Weights of a small GPT-style language model, trained from scratch on English Wikipedia.
Size: 2 heads of 64, MLP 640 bilinear, vocabulary 1137.
Training: a variant of Muon for these matrices, 165M tokens.
Each number is 50 + 12 x the weight over its row's rms, rounded and kept within 0 to 99. Layers, rows and columns count from 0. The size before them is the row's rms in percent of the matrix's.

# gate: layer 2 MLP gate, 640x160, rms 0.0982, rows 442-456, columns 0-159
# up: layer 2 MLP up, 640x160, rms 0.0981, rows 442-455, columns 0-159
# down: layer 2 MLP down (transposed), 640x160, rms 0.0337, rows 442-455, columns 0-159
gate442 098:50 39 35 41 60 45 39 51 75 62 67 56 43 47 52 73 28 35 29 65 41 65 71 47 53 70 39 41 31 54 57 41 61 55 71 56 47 46 51 48 55 47 56 55 61 26 30 49 63 57 60 45 57 45 43 49 58 45 69 55 13 33 48 52 61 50 28 44 44 39 52 63 60 67 41 47 52 41 47 53 64 54 44 19 40 43 70 66 59 47 61 45 76 41 70 33 67 49 49 41 70 47 45 50 57 51 62 64 42 58 46 60 41 40 43 51 34 65 53 37 42 66 43 56 67 38 49 65 44 44 52 58 52 64 56 66 38 60 42 61 52 59 53 30 30 50 35 35 23 47 54 48 62 46 35 57 45 47 57 78
up442 093:30 54 46 68 42 60 49 36 52 57 33 66 59 29 37 33 56 50 59 43 34 77 63 54 46 63 60 55 60 75 40 68 44 35 43 56 43 46 53 67 46 57 66 58 47 66 45 32 39 41 53 58 32 59 71 49 59 39 53 51 69 52 23 50 72 47 35 57 31 29 58 73 32 36 39 57 75 61 63 42 54 35 63 66 57 46 52 65 50 45 52 62 25 44 45 62 42 56 45 72 42 51 44 48 55 51 46 52 60 57 41 25 47 53 51 57 43 42 65 47 45 44 71 49 78 32 42 49 34 72 63 35 60 46 42 63 55 44 43 51 60 47 54 57 35 66 40 52 56 64 49 38 44 37 57 66 55 60 65 65
down442 099:38 43 52 40 51 51 65 56 58 56 75 49 33 49 45 54 41 53 57 36 46 62 32 62 51 70 47 59 44 59 66 37 55 33 44 45 58 63 33 29 63 57 60 42 48 31 53 55 39 60 56 39 64 70 64 37 25 51 47 54 76 47 31 39 42 46 57 49 81 54 43 44 54 45 46 48 22 35 59 45 53 68 40 42 57 46 48 65 47 51 53 48 46 32 47 52 61 29 47 43 75 66 62 42 67 36 65 47 37 59 57 63 29 41 46 45 70 67 57 48 52 65 66 45 33 59 15 49 64 57 61 55 23 56 54 42 44 38 20 33 41 52 37 48 31 59 41 54 35 64 37 52 59 51 52 56 53 42 38 47
gate443 108:45 61 39 34 55 41 60 46 62 60 42 47 26 43 48 28 55 31 55 55 40 37 45 30 44 62 66 44 64 47 60 62 60 41 37 56 71 55 45 49 56 68 50 49 41 47 54 73 49 51 36 41 45 52 41 35 37 53 45 54 26 65 32 29 74 41 63 54 66 72 62 32 35 27 51 40 53 71 50 44 70 50 52 56 48 53 50 55 64 28 43 62 41 50 43 63 86 54 43 39 45 59 53 41 43 54 40 47 39 60 62 58 25 47 38 53 41 70 58 48 45 48 62 69 32 49 60 39 49 51 45 48 63 56 42 22 65 78 53 57 48 47 42 50 59 71 41 44 44 40 48 48 32 74 32 68 52 51 37 41
up443 109:38 34 52 64 39 50 47 46 54 52 41 71 44 58 34 50 69 45 53 86 51 43 54 43 68 62 40 57 44 51 79 57 56 31 27 52 39 36 52 73 57 53 43 61 35 30 59 51 19 39 44 41 30 45 49 64 59 47 48 56 52 62 45 51 56 54 45 41 42 55 66 32 63 62 50 58 75 40 53 47 71 56 51 42 39 34 41 72 49 48 48 48 59 42 54 53 58 61 54 59 55 54 58 37 43 54 66 73 42 58 64 41 49 44 63 57 32 43 63 75 58 53 54 48 74 59 52 61 48 46 44 38 45 53 40 48 63 41 58 27 50 56 65 57 24 67 56 54 61 36 46 52 58 18 20 46 59 72 46 60
down443 107:40 65 56 52 52 48 49 58 54 45 37 44 51 51 62 18 55 35 50 82 54 39 45 37 39 72 53 31 56 46 49 57 61 62 62 44 70 33 51 63 49 38 48 56 19 48 43 45 35 44 40 46 41 37 71 47 50 43 60 41 40 46 53 45 84 65 60 48 51 57 49 22 55 35 47 55 56 56 63 59 52 45 62 76 60 48 85 43 73 46 46 60 43 55 54 58 72 51 51 48 67 58 46 50 39 47 48 39 17 42 59 54 42 37 35 42 37 66 64 48 35 39 40 42 67 38 60 38 61 64 53 47 54 55 42 33 44 71 52 50 38 71 46 59 31 36 64 36 42 50 41 42 54 44 58 62 55 71 45 58
gate444 088:50 45 71 59 47 52 43 42 72 37 36 38 52 35 50 44 43 45 45 60 65 30 56 62 41 66 68 52 70 34 35 35 67 61 56 62 52 53 52 54 58 69 36 41 44 56 34 49 54 58 49 51 43 47 40 59 29 71 39 81 64 24 47 67 52 49 47 63 56 61 36 52 57 64 51 64 43 27 72 60 49 43 41 32 29 50 60 46 78 55 37 55 38 39 59 57 48 36 46 66 69 62 55 57 32 52 37 52 40 59 56 60 56 42 49 28 72 47 50 68 61 47 38 62 39 57 37 46 48 69 53 38 59 38 56 33 34 61 52 20 57 51 39 54 53 28 67 72 55 54 52 46 53 68 66 56 41 40 42 50
up444 097:28 26 52 64 48 48 56 63 33 61 55 47 54 55 57 58 47 70 70 37 55 51 63 44 49 46 47 62 30 58 52 49 76 29 65 68 59 56 46 51 52 44 41 61 53 57 61 67 58 32 61 50 41 37 46 47 56 51 50 82 41 50 38 45 23 48 51 66 42 60 59 62 57 55 36 57 55 43 51 32 46 65 48 55 52 68 52 50 66 58 42 70 62 64 44 38 44 57 56 55 19 27 26 41 37 47 47 61 52 48 31 30 36 44 43 46 31 27 42 61 57 35 40 54 24 40 61 54 44 56 30 33 46 45 54 54 54 50 53 44 34 41 44 54 54 42 85 30 34 45 67 32 53 55 47 70 59 41 53 47
down444 093:32 50 90 49 39 39 49 43 28 34 48 32 29 36 49 44 25 69 56 55 67 33 36 59 54 49 40 51 66 44 29 42 70 36 65 57 70 54 58 47 55 59 40 51 50 44 41 46 41 28 73 44 51 52 49 63 62 51 44 52 67 34 48 56 66 46 57 43 62 65 48 44 60 76 48 59 50 32 63 58 41 32 43 57 43 58 61 36 62 58 38 47 55 62 54 41 56 42 49 41 42 57 51 31 42 58 59 63 77 44 45 60 53 48 45 54 40 30 63 80 64 34 42 51 49 45 60 67 33 36 37 41 73 56 54 41 49 53 60 56 59 68 64 35 70 49 38 46 49 54 50 39 43 36 60 68 56 57 39 61
gate445 094:48 50 47 45 37 42 53 51 46 40 50 48 57 62 37 44 43 37 39 66 63 21 70 56 48 60 66 57 62 55 49 46 56 70 56 39 81 20 39 56 61 79 46 41 39 41 51 55 48 57 36 45 46 66 47 24 54 54 66 52 60 39 46 50 68 49 41 31 44 40 54 41 37 44 48 26 54 72 46 43 63 41 44 33 54 54 45 64 64 58 65 53 42 40 57 39 50 47 49 67 56 48 21 40 58 38 41 78 57 62 60 61 54 40 49 55 29 64 80 54 59 80 57 40 34 61 49 64 45 53 62 44 52 31 70 53 41 85 42 46 61 52 48 48 67 53 52 51 47 53 49 47 33 52 48 48 54 67 48 33
up445 095:51 67 36 62 56 60 69 49 54 50 72 70 32 22 45 30 79 41 49 60 50 52 28 44 49 57 66 20 53 47 40 46 36 14 54 49 51 33 66 55 37 58 60 41 52 57 51 30 33 53 50 53 56 40 55 44 36 51 38 40 59 55 36 70 42 49 45 53 59 66 45 54 41 49 64 45 68 57 31 56 37 32 41 56 38 37 41 44 57 52 57 60 46 25 38 53 54 55 35 66 54 49 71 27 71 61 52 57 45 63 62 46 58 61 37 77 43 56 32 50 51 39 38 51 48 48 40 35 47 48 53 48 45 53 29 48 39 48 31 51 54 55 57 36 42 72 21 37 53 39 50 48 45 52 35 45 50 45 33 67
down445 092:42 46 43 49 58 48 44 56 53 58 66 54 58 55 41 43 59 37 49 48 52 51 59 48 63 53 52 52 56 52 55 38 59 63 77 45 54 76 68 73 55 47 41 49 42 33 51 51 62 74 56 43 51 50 52 41 53 50 34 40 33 39 65 40 42 57 49 45 28 57 86 38 54 32 36 37 65 29 58 42 56 65 66 42 56 48 70 84 50 38 58 49 45 41 68 43 42 50 49 59 61 58 57 71 54 65 38 40 57 80 64 72 68 45 42 47 51 50 46 72 48 41 55 47 66 44 36 39 85 63 56 35 47 51 54 54 72 42 71 67 27 49 42 27 55 45 55 47 38 39 55 44 38 46 35 64 42 36 45 51
gate446 093:55 36 41 50 38 52 68 68 53 38 61 61 50 51 46 51 50 59 51 56 48 45 52 41 45 53 56 52 49 54 64 70 45 38 56 57 33 51 26 36 55 69 41 45 40 29 46 21 24 60 32 35 68 62 65 63 54 30 59 45 65 39 55 28 60 37 44 67 45 69 39 34 69 43 37 60 31 52 35 41 60 56 42 49 56 45 50 45 58 63 57 62 59 53 27 66 55 54 48 27 55 64 35 54 56 44 43 37 33 25 39 44 20 48 57 54 29 34 30 58 49 59 51 66 71 35 49 35 47 40 62 41 47 69 69 43 43 51 53 31 49 44 54 48 52 81 55 41 71 43 37 63 47 53 54 64 61 57 55 46
up446 097:35 40 45 34 44 66 41 35 47 48 33 57 60 44 56 37 45 51 48 27 45 67 61 38 49 54 45 51 45 43 32 50 63 38 50 59 45 74 55 47 65 39 32 53 19 39 49 36 58 36 27 49 61 59 38 43 51 30 45 54 41 47 49 44 62 44 53 49 49 48 37 27 58 48 51 65 60 74 54 62 38 47 59 48 57 42 53 51 71 65 37 50 57 59 45 67 51 65 43 32 56 36 51 65 61 57 31 51 29 54 51 25 54 60 53 53 42 58 25 40 17 35 58 69 64 59 55 54 67 54 51 41 49 50 53 57 40 26 51 73 49 40 38 42 84 63 34 45 43 70 36 62 52 60 72 51 62 32 54 44
down446 097:56 47 45 52 61 56 44 56 46 41 60 44 66 56 55 20 54 54 60 66 50 31 39 74 52 72 49 56 43 58 56 50 40 45 34 44 47 61 49 45 51 39 22 59 26 40 49 43 35 55 38 42 62 46 48 76 41 16 37 58 35 56 49 43 60 33 63 40 46 57 54 48 49 44 42 39 45 53 57 44 34 46 55 45 70 48 55 72 56 59 55 62 57 65 42 50 50 55 41 38 60 51 31 44 51 62 27 44 41 23 61 65 23 48 54 49 35 39 34 58 43 45 66 62 45 35 50 31 60 38 26 43 48 41 49 70 39 30 48 63 42 51 22 46 65 71 41 42 54 66 36 43 72 72 62 60 59 53 63 47
gate447 109:69 51 49 54 56 50 52 51 51 47 53 33 57 58 58 48 30 44 35 40 34 39 52 51 62 55 58 44 35 72 21 61 54 32 35 41 47 40 43 51 53 79 65 60 49 28 43 70 53 31 58 44 55 39 53 59 54 62 62 56 80 65 38 36 40 47 49 42 48 47 59 27 33 42 64 63 67 58 27 51 55 49 53 57 41 70 46 28 50 49 52 63 40 57 32 42 46 68 42 57 51 51 39 55 40 67 67 62 63 40 62 41 36 23 27 61 49 52 46 55 43 45 56 43 79 64 44 31 22 53 62 64 62 33 52 54 25 56 38 58 43 53 58 46 40 41 57 40 50 45 51 54 53 28 59 65 54 59 66 35
up447 100:31 59 48 52 55 62 47 38 35 46 20 37 53 28 31 83 16 60 46 51 44 58 32 56 43 38 53 30 48 49 61 34 83 27 43 49 39 49 52 59 44 57 46 31 51 44 30 50 40 53 49 74 42 54 52 40 57 68 39 71 55 36 54 58 49 83 41 56 52 43 47 43 51 48 28 49 53 48 40 37 48 38 58 50 41 66 42 55 44 66 53 34 48 59 57 78 59 48 54 49 47 40 54 69 50 46 48 47 51 62 57 45 60 50 60 36 53 55 60 45 47 49 60 69 39 50 49 39 69 54 39 50 74 51 67 55 42 54 43 52 48 47 59 70 45 58 27 40 38 56 52 47 37 63 44 65 40 36 56 88
down447 101:66 39 48 56 57 57 43 56 76 33 53 64 40 70 57 45 47 45 65 57 42 51 45 56 47 43 71 38 47 56 32 40 45 23 29 42 55 58 35 57 49 63 61 44 50 33 62 66 67 40 68 47 56 44 51 55 50 46 44 56 84 50 73 46 37 37 52 60 47 44 54 36 43 32 57 71 56 54 45 24 46 42 44 65 61 67 34 43 55 51 58 59 53 59 38 52 47 66 51 69 50 44 45 57 47 47 62 65 45 47 30 53 70 22 37 57 42 40 42 41 46 73 67 36 56 71 38 49 37 29 46 76 39 75 37 56 51 41 13 70 52 39 44 54 44 41 46 49 48 44 45 44 41 43 63 47 48 48 67 53
gate448 103:58 54 45 70 64 56 47 60 55 57 40 57 43 63 54 41 41 34 50 57 55 42 71 58 53 45 46 21 71 62 63 68 52 29 54 36 68 37 73 34 56 50 60 58 43 30 79 40 46 37 63 42 51 50 58 53 51 33 53 67 49 37 52 39 31 47 58 57 32 48 48 41 59 34 51 49 65 42 44 55 55 59 55 28 54 75 72 71 48 39 54 54 40 69 57 31 81 57 39 36 62 61 56 65 77 53 76 71 57 41 58 54 38 20 55 60 46 46 42 55 58 58 40 41 64 52 64 54 61 67 39 56 46 49 42 67 46 32 46 44 46 45 64 57 37 50 43 34 57 42 50 44 68 44 55 43 44 55 38 30
up448 098:35 59 44 76 33 45 65 69 38 58 33 64 46 39 46 62 31 74 54 48 47 64 54 60 38 55 53 60 58 49 54 32 64 70 48 72 51 70 60 38 54 52 40 39 54 68 53 33 33 57 62 36 62 59 59 42 61 41 37 51 82 56 56 48 49 49 46 38 40 33 61 59 49 56 72 49 71 51 55 40 50 50 80 41 44 68 18 58 43 40 48 57 58 47 57 54 20 53 52 63 66 50 53 14 52 49 42 51 54 37 47 49 59 52 61 49 45 43 50 39 55 43 49 60 38 75 39 47 37 49 50 38 27 44 64 51 46 38 46 47 50 40 38 57 42 41 21 35 60 40 43 31 59 42 66 48 54 49 55 64
down448 108:40 45 56 34 54 56 52 36 58 53 62 47 38 36 73 41 53 55 41 52 38 46 57 43 50 51 80 64 24 42 57 43 38 39 67 56 42 66 27 51 66 51 59 37 54 44 55 47 75 30 43 56 44 59 41 59 49 56 35 58 52 49 41 49 38 66 44 54 54 60 46 41 57 42 33 33 34 30 44 58 67 50 38 45 42 43 63 58 30 54 67 52 38 63 45 34 40 68 27 29 37 50 64 80 53 51 62 45 70 49 62 59 20 42 44 50 57 55 64 55 61 56 29 43 12 32 38 53 47 44 44 53 66 35 43 56 61 62 55 26 41 44 58 42 60 70 66 62 42 40 56 45 47 58 56 47 50 64 35 61
gate449 102:40 47 50 59 34 41 58 52 39 58 48 63 53 62 49 16 56 60 53 32 64 39 49 51 67 58 61 72 38 38 62 60 40 51 41 70 25 31 60 53 51 64 65 57 61 59 63 41 49 43 48 44 75 57 78 68 47 50 51 65 51 48 31 41 49 29 55 35 61 50 51 31 49 69 57 47 36 54 58 48 65 55 56 26 44 26 89 73 41 67 64 48 58 57 52 48 50 64 34 46 65 67 49 56 33 48 45 58 61 39 47 58 54 27 41 64 46 33 56 34 56 56 36 35 40 51 56 33 42 55 50 57 57 56 49 38 56 35 49 56 68 30 72 47 48 46 68 56 64 51 51 62 36 53 45 55 60 59 65 54
up449 102:29 53 54 47 40 51 41 62 65 22 28 38 72 47 25 36 53 48 77 45 39 63 39 57 71 54 52 67 62 59 36 59 44 72 74 35 28 47 56 54 33 42 73 61 44 43 32 46 49 60 44 37 48 59 38 47 25 43 45 47 40 55 35 66 46 48 35 53 63 47 55 24 41 51 39 34 44 48 56 55 44 55 59 61 39 34 51 34 44 41 55 65 62 47 40 56 30 36 40 37 49 68 43 42 35 58 42 54 43 40 44 34 48 54 51 43 49 61 39 38 61 54 51 57 44 36 47 63 53 41 48 41 57 68 67 33 37 60 81 63 42 59 40 30 47 46 53 49 50 44 91 51 52 56 42 44 49 37 42 53
down449 106:47 62 48 47 59 30 65 41 48 29 57 54 53 47 57 57 60 43 50 43 46 55 60 46 54 35 62 53 48 40 66 57 62 61 58 43 46 62 37 59 41 51 75 70 63 49 54 35 56 48 44 29 53 73 32 45 57 61 82 64 50 45 58 47 39 43 39 44 46 42 73 41 45 50 61 45 49 31 35 40 40 40 55 36 52 46 78 40 73 37 51 50 45 60 11 55 22 55 50 48 52 25 41 55 46 48 53 69 51 40 52 48 41 01 37 52 26 34 67 66 62 56 45 53 48 46 65 47 48 63 49 42 49 47 43 43 52 55 61 75 31 40 37 40 59 45 41 63 51 54 47 46 58 50 44 54 53 76 55 48
gate450 088:52 74 73 54 42 57 43 61 63 51 77 52 36 61 45 34 48 25 53 59 58 27 27 38 49 55 50 49 57 59 49 51 36 55 45 37 56 50 45 53 59 59 38 50 38 48 48 65 56 47 67 53 41 48 49 45 44 45 40 67 41 59 60 56 47 45 66 55 43 35 77 43 51 53 55 44 70 43 35 53 58 80 34 54 42 51 53 57 61 53 61 54 72 49 60 41 47 48 56 42 27 52 60 54 42 69 66 78 41 61 27 62 40 57 45 71 54 71 37 50 60 41 64 51 48 40 35 37 53 40 48 25 56 42 33 55 45 48 81 46 63 28 60 42 34 40 51 40 33 57 20 53 75 55 57 69 59 55 58 39
up450 095:49 77 26 45 43 72 41 73 52 47 61 28 57 39 30 59 50 43 72 54 37 49 50 46 48 55 64 71 54 49 61 62 55 53 59 50 72 38 48 70 50 34 69 62 47 24 51 47 36 59 51 42 58 63 33 51 41 40 52 61 49 38 72 36 46 77 46 63 52 45 37 54 40 48 60 54 31 61 41 75 60 43 46 39 39 58 33 59 52 61 57 78 69 40 41 59 70 43 54 68 66 61 51 48 50 53 34 49 53 48 51 41 55 36 42 56 59 64 57 75 36 49 40 42 34 35 42 60 62 45 39 54 48 33 49 55 69 59 55 57 55 25 51 53 61 44 33 65 60 30 68 50 52 64 68 59 36 53 39 43
down450 092:64 57 50 48 41 45 58 61 33 58 70 59 69 55 51 39 27 67 48 52 63 76 38 62 46 39 48 57 42 45 56 72 55 67 54 57 61 42 47 32 64 37 59 34 73 45 35 35 51 61 53 41 49 56 48 37 54 46 54 42 66 51 46 51 55 60 41 31 28 59 17 80 62 36 43 49 49 38 67 49 43 34 58 51 53 45 34 34 37 43 52 26 51 47 62 48 48 53 31 62 54 45 64 67 33 52 66 62 49 45 41 53 42 50 73 40 40 46 73 62 42 56 67 62 49 58 81 45 44 35 46 62 57 43 58 57 40 28 36 36 41 71 66 51 55 41 37 52 49 40 53 39 46 33 48 69 52 70 65 45
gate451 102:58 59 48 33 49 50 60 59 56 29 72 46 56 23 56 43 48 44 57 53 29 61 29 49 46 66 25 34 39 59 70 49 41 30 58 66 44 38 51 66 46 53 70 39 62 48 53 53 51 48 21 56 52 46 60 44 72 33 63 40 57 60 46 75 59 64 41 44 52 21 72 49 52 37 45 58 50 61 61 48 59 68 55 58 38 54 56 54 39 61 47 52 44 30 44 83 38 50 48 50 37 64 63 38 50 74 37 57 50 54 66 42 53 57 34 64 60 46 66 66 42 28 35 78 48 46 47 51 61 36 65 54 55 46 49 49 50 44 65 36 42 67 32 56 43 46 53 48 54 67 50 68 44 56 64 60 30 48 48 41
up451 103:46 36 38 70 40 44 59 73 56 66 69 26 34 48 75 46 49 54 54 43 59 50 35 53 38 49 55 44 64 42 41 55 42 53 57 28 65 47 75 60 43 57 54 54 43 52 36 80 50 53 59 57 69 50 66 54 31 35 57 49 66 52 41 51 60 43 61 45 72 47 64 47 33 45 56 41 52 35 50 43 38 43 48 74 22 52 23 46 60 49 42 72 35 54 54 25 32 49 56 30 43 51 24 54 64 56 34 46 53 54 46 42 37 61 57 34 47 48 47 30 50 58 53 43 53 64 57 55 58 29 56 57 30 48 38 58 33 60 35 34 39 23 52 60 50 49 33 41 49 75 49 53 36 44 61 60 46 47 60 42
down451 105:64 48 38 43 44 38 50 52 40 59 50 57 57 50 83 44 59 62 33 55 35 64 44 56 39 48 34 45 48 65 40 52 28 43 48 39 45 53 68 45 45 34 61 68 55 58 35 60 57 34 61 58 52 58 62 40 20 40 54 32 52 33 66 52 76 47 52 54 17 42 59 59 43 43 43 61 61 56 50 34 48 45 41 63 44 55 46 52 51 34 33 74 40 47 34 54 47 45 55 23 37 54 50 68 49 64 53 56 79 43 57 45 57 47 27 54 59 46 63 48 52 61 70 54 56 48 28 44 59 27 57 53 59 26 41 82 59 39 64 43 39 39 29 51 40 39 33 52 54 40 45 56 48 62 48 64 47 73 37 56
gate452 099:67 47 56 43 46 59 39 71 48 65 48 38 42 31 51 43 50 52 40 58 27 39 58 71 40 39 49 66 63 50 54 28 69 71 59 48 43 44 43 49 60 38 84 72 52 49 55 39 46 59 43 42 51 51 39 41 55 74 51 53 44 53 61 56 49 54 38 66 10 52 49 43 55 66 65 38 43 30 56 49 51 18 64 62 42 25 54 68 39 48 48 48 58 37 62 50 46 54 38 79 22 61 38 54 74 63 56 50 50 54 68 52 63 55 73 31 61 47 57 53 45 64 55 41 66 46 55 45 55 46 36 54 58 58 40 52 51 54 46 46 63 47 40 30 52 42 55 37 36 58 59 55 34 43 52 63 74 49 41 65
up452 094:77 37 72 51 50 66 52 45 54 54 41 25 47 66 51 50 49 55 50 45 48 55 35 57 42 34 31 83 46 45 43 64 49 42 53 41 57 51 53 50 60 69 39 35 38 55 75 47 57 49 38 37 68 56 39 65 43 42 31 42 51 51 55 49 54 32 47 70 38 61 74 53 49 43 45 50 59 41 72 60 53 43 61 49 77 50 48 42 38 65 33 32 32 44 59 39 32 54 41 45 20 56 50 36 77 48 69 50 72 63 33 52 36 34 30 22 66 45 55 47 56 40 59 46 51 64 41 62 51 42 39 36 76 48 47 48 43 39 65 45 53 46 41 45 47 47 48 42 43 59 57 75 58 56 49 61 63 38 59 48
down452 099:41 50 47 74 53 28 67 42 67 54 34 33 37 53 57 45 64 35 54 41 41 43 64 51 70 27 57 66 36 50 53 41 59 49 75 48 62 30 37 63 68 58 50 58 50 39 63 49 43 30 55 56 58 40 36 18 50 62 36 61 59 33 57 47 36 61 51 70 45 48 34 43 57 54 75 45 49 31 71 58 52 56 45 61 35 32 59 40 61 55 39 47 43 60 57 51 58 41 39 51 58 56 51 48 53 32 50 46 22 38 54 52 50 57 64 49 40 44 32 37 26 61 33 49 53 53 41 40 52 71 53 73 50 69 40 33 39 59 57 50 54 63 61 53 39 66 45 61 74 63 77 67 33 42 54 40 58 46 52 46
gate453 090:49 57 43 73 47 92 54 58 59 51 67 53 52 53 55 38 40 47 54 64 44 53 60 44 60 42 74 76 32 63 59 61 41 59 45 40 57 51 60 53 37 62 48 25 58 69 61 40 39 56 39 72 47 50 40 46 49 62 63 41 30 39 53 61 47 72 56 56 43 56 40 34 36 49 60 52 65 40 53 25 53 52 47 53 49 50 39 47 52 55 61 51 69 46 26 29 49 47 37 44 49 52 48 48 32 67 62 37 51 34 38 56 30 55 58 56 47 52 54 43 67 35 27 49 47 63 46 66 39 40 66 28 42 48 51 65 55 77 62 45 29 49 47 51 29 62 41 77 73 46 40 63 61 54 59 34 51 61 36 40
up453 088:29 57 46 41 53 38 42 53 57 39 62 37 41 42 47 43 49 37 49 42 55 34 62 39 47 53 48 38 39 42 67 50 37 25 35 21 53 36 32 52 43 43 66 59 46 45 49 45 34 43 46 48 58 49 47 51 64 35 19 52 53 57 41 45 48 34 18 56 51 52 49 29 68 55 45 59 57 47 46 47 70 69 56 40 48 55 41 43 36 54 65 46 45 73 72 46 61 43 41 45 60 70 45 40 38 74 39 49 57 54 42 47 56 53 67 49 27 51 37 36 32 55 60 50 50 55 46 34 51 53 31 55 59 43 46 59 23 39 60 42 57 62 36 60 36 56 49 23 76 92 31 60 35 53 47 60 53 46 60 66
down453 093:40 37 54 49 58 48 55 33 62 52 30 54 55 35 25 46 55 60 41 30 44 61 64 44 69 47 39 27 42 45 58 48 23 54 61 40 42 31 64 60 59 62 50 62 27 62 55 39 46 63 49 58 67 63 37 55 65 54 42 45 57 59 40 49 24 45 40 53 53 53 67 50 51 56 42 66 45 64 55 55 69 39 58 48 46 61 46 60 32 69 53 43 64 38 49 53 67 40 46 47 63 57 52 42 63 56 44 41 49 59 67 53 52 50 34 45 36 16 43 70 62 48 58 73 43 60 53 51 37 67 56 54 34 46 70 67 54 38 63 36 49 73 78 48 29 70 41 65 81 53 47 57 59 61 61 44 39 46 62 34
gate454 103:22 52 38 42 72 30 54 57 52 54 47 41 25 54 36 49 39 68 62 69 61 59 51 42 38 42 37 56 43 41 57 49 40 56 46 40 53 57 59 50 56 61 43 32 45 51 56 68 38 58 48 52 65 53 52 44 53 33 49 29 66 56 75 76 38 53 29 55 59 59 54 29 74 54 50 59 57 45 57 43 52 41 42 44 54 75 54 38 35 34 47 60 73 60 57 36 56 57 43 33 35 41 55 42 53 49 55 40 58 64 59 63 19 65 53 53 41 53 38 39 48 40 37 16 52 40 63 34 62 69 62 53 48 55 41 56 53 18 67 43 59 36 49 55 43 44 48 39 58 34 63 47 59 67 28 37 45 53 57 67
up454 098:44 45 49 50 67 30 60 48 33 68 52 43 41 47 69 44 52 39 34 36 38 64 53 67 42 55 55 69 51 57 44 34 49 37 86 80 48 24 49 60 63 55 34 22 68 41 56 61 64 51 38 52 51 76 62 50 51 34 48 63 43 47 71 47 68 59 59 59 44 50 54 45 36 73 66 35 43 62 49 49 44 60 52 60 44 49 43 43 47 57 57 46 57 67 60 55 52 64 53 67 39 50 36 46 56 35 35 57 33 44 67 50 57 51 39 44 43 40 37 42 36 61 71 49 62 51 61 45 41 70 36 39 32 66 67 58 34 65 55 60 62 45 67 54 59 60 42 56 53 27 36 38 58 42 44 39 56 60 59 78
down454 109:41 44 39 51 55 53 47 58 63 48 73 62 45 52 53 30 45 42 52 38 38 64 37 51 21 39 41 69 41 50 66 49 38 51 57 55 66 58 42 52 64 56 54 36 54 62 43 46 45 38 60 57 46 64 69 61 53 51 39 61 51 55 83 40 36 55 55 62 36 52 46 37 64 71 41 61 69 47 53 28 31 48 44 53 51 61 43 65 31 52 73 38 50 62 34 51 50 56 52 46 66 59 38 41 70 50 28 58 43 54 53 39 57 56 34 42 41 66 56 48 37 35 49 39 44 46 64 35 53 73 37 51 34 50 63 72 78 52 69 44 39 65 76 48 31 66 51 43 38 35 72 39 50 61 45 33 59 78 47 43
gate455 095:28 42 54 33 49 53 36 59 49 53 43 35 37 50 25 55 35 45 41 61 49 36 33 54 47 46 42 54 61 35 36 45 45 49 71 42 46 43 61 32 35 48 41 51 57 45 50 48 35 58 49 47 54 54 59 80 43 49 45 49 53 55 40 66 55 39 62 48 47 35 49 44 55 43 36 52 37 69 34 38 73 39 46 61 63 43 46 52 58 50 37 32 29 56 62 60 64 54 51 58 47 54 47 63 54 32 49 62 71 36 45 39 44 52 52 68 47 42 71 42 30 29 26 49 33 56 58 51 62 11 33 35 36 77 72 65 69 40 57 60 44 52 36 45 67 48 63 59 59 39 20 56 50 68 52 64 33 46 58 58
up455 104:54 28 46 44 62 44 27 41 42 74 89 65 60 66 53 55 38 47 44 64 59 49 38 36 63 44 49 35 65 58 55 38 63 53 41 48 63 48 51 66 29 25 38 27 44 34 36 46 47 53 69 38 22 47 68 56 34 57 57 51 40 52 48 47 61 56 59 59 38 61 41 35 37 51 51 42 40 41 47 42 72 48 68 58 47 57 45 30 52 68 70 46 35 45 70 51 56 30 43 40 65 44 63 47 54 62 45 46 63 61 70 31 53 63 66 61 45 34 46 74 62 36 49 57 55 55 36 40 47 46 47 60 39 60 64 66 36 29 44 41 41 55 56 57 57 67 47 65 57 55 58 42 37 60 60 39 46 49 66 67
down455 098:59 31 47 48 55 44 32 37 61 62 71 44 58 37 53 58 42 33 39 59 56 41 26 57 64 40 25 41 44 72 60 63 43 31 37 61 66 30 40 57 46 49 47 47 52 48 41 43 46 45 54 50 26 54 78 37 40 41 49 75 39 38 54 38 45 48 52 43 41 47 46 56 33 60 55 46 57 14 42 38 77 45 67 52 22 69 70 49 57 61 29 65 37 49 70 64 62 47 49 41 67 50 54 53 63 48 39 36 62 55 64 38 53 82 50 69 39 39 49 65 48 44 32 58 59 53 49 53 59 52 46 65 22 54 57 64 30 57 56 49 53 56 54 53 41 55 51 57 48 61 53 54 38 40 50 45 53 70 57 62
gate456 111:47 50 47 62 44 84 54 44 41 58 48 29 39 47 47 56 27 52 35 39 65 64 36 47 39 52 78 30 62 62 28 41 67 44 50 54 46 27 50 47 85 67 76 59 42 47 42 57 32 41 41 58 55 47 75 56 27 51 54 51 54 72 52 50 69 45 41 54 53 45 59 57 27 57 42 56 53 63 43 45 55 48 33 30 56 65 52 34 48 68 57 40 65 37 21 50 49 74 31 56 55 40 42 61 47 50 55 43 59 66 41 45 48 42 46 57 44 51 54 55 44 23 39 49 25 46 36 54 38 50 40 59 45 42 44 55 42 53 36 44 52 49 41 44 54 42 36 62 39 55 54 56 47 59 45 22 36 50 69 51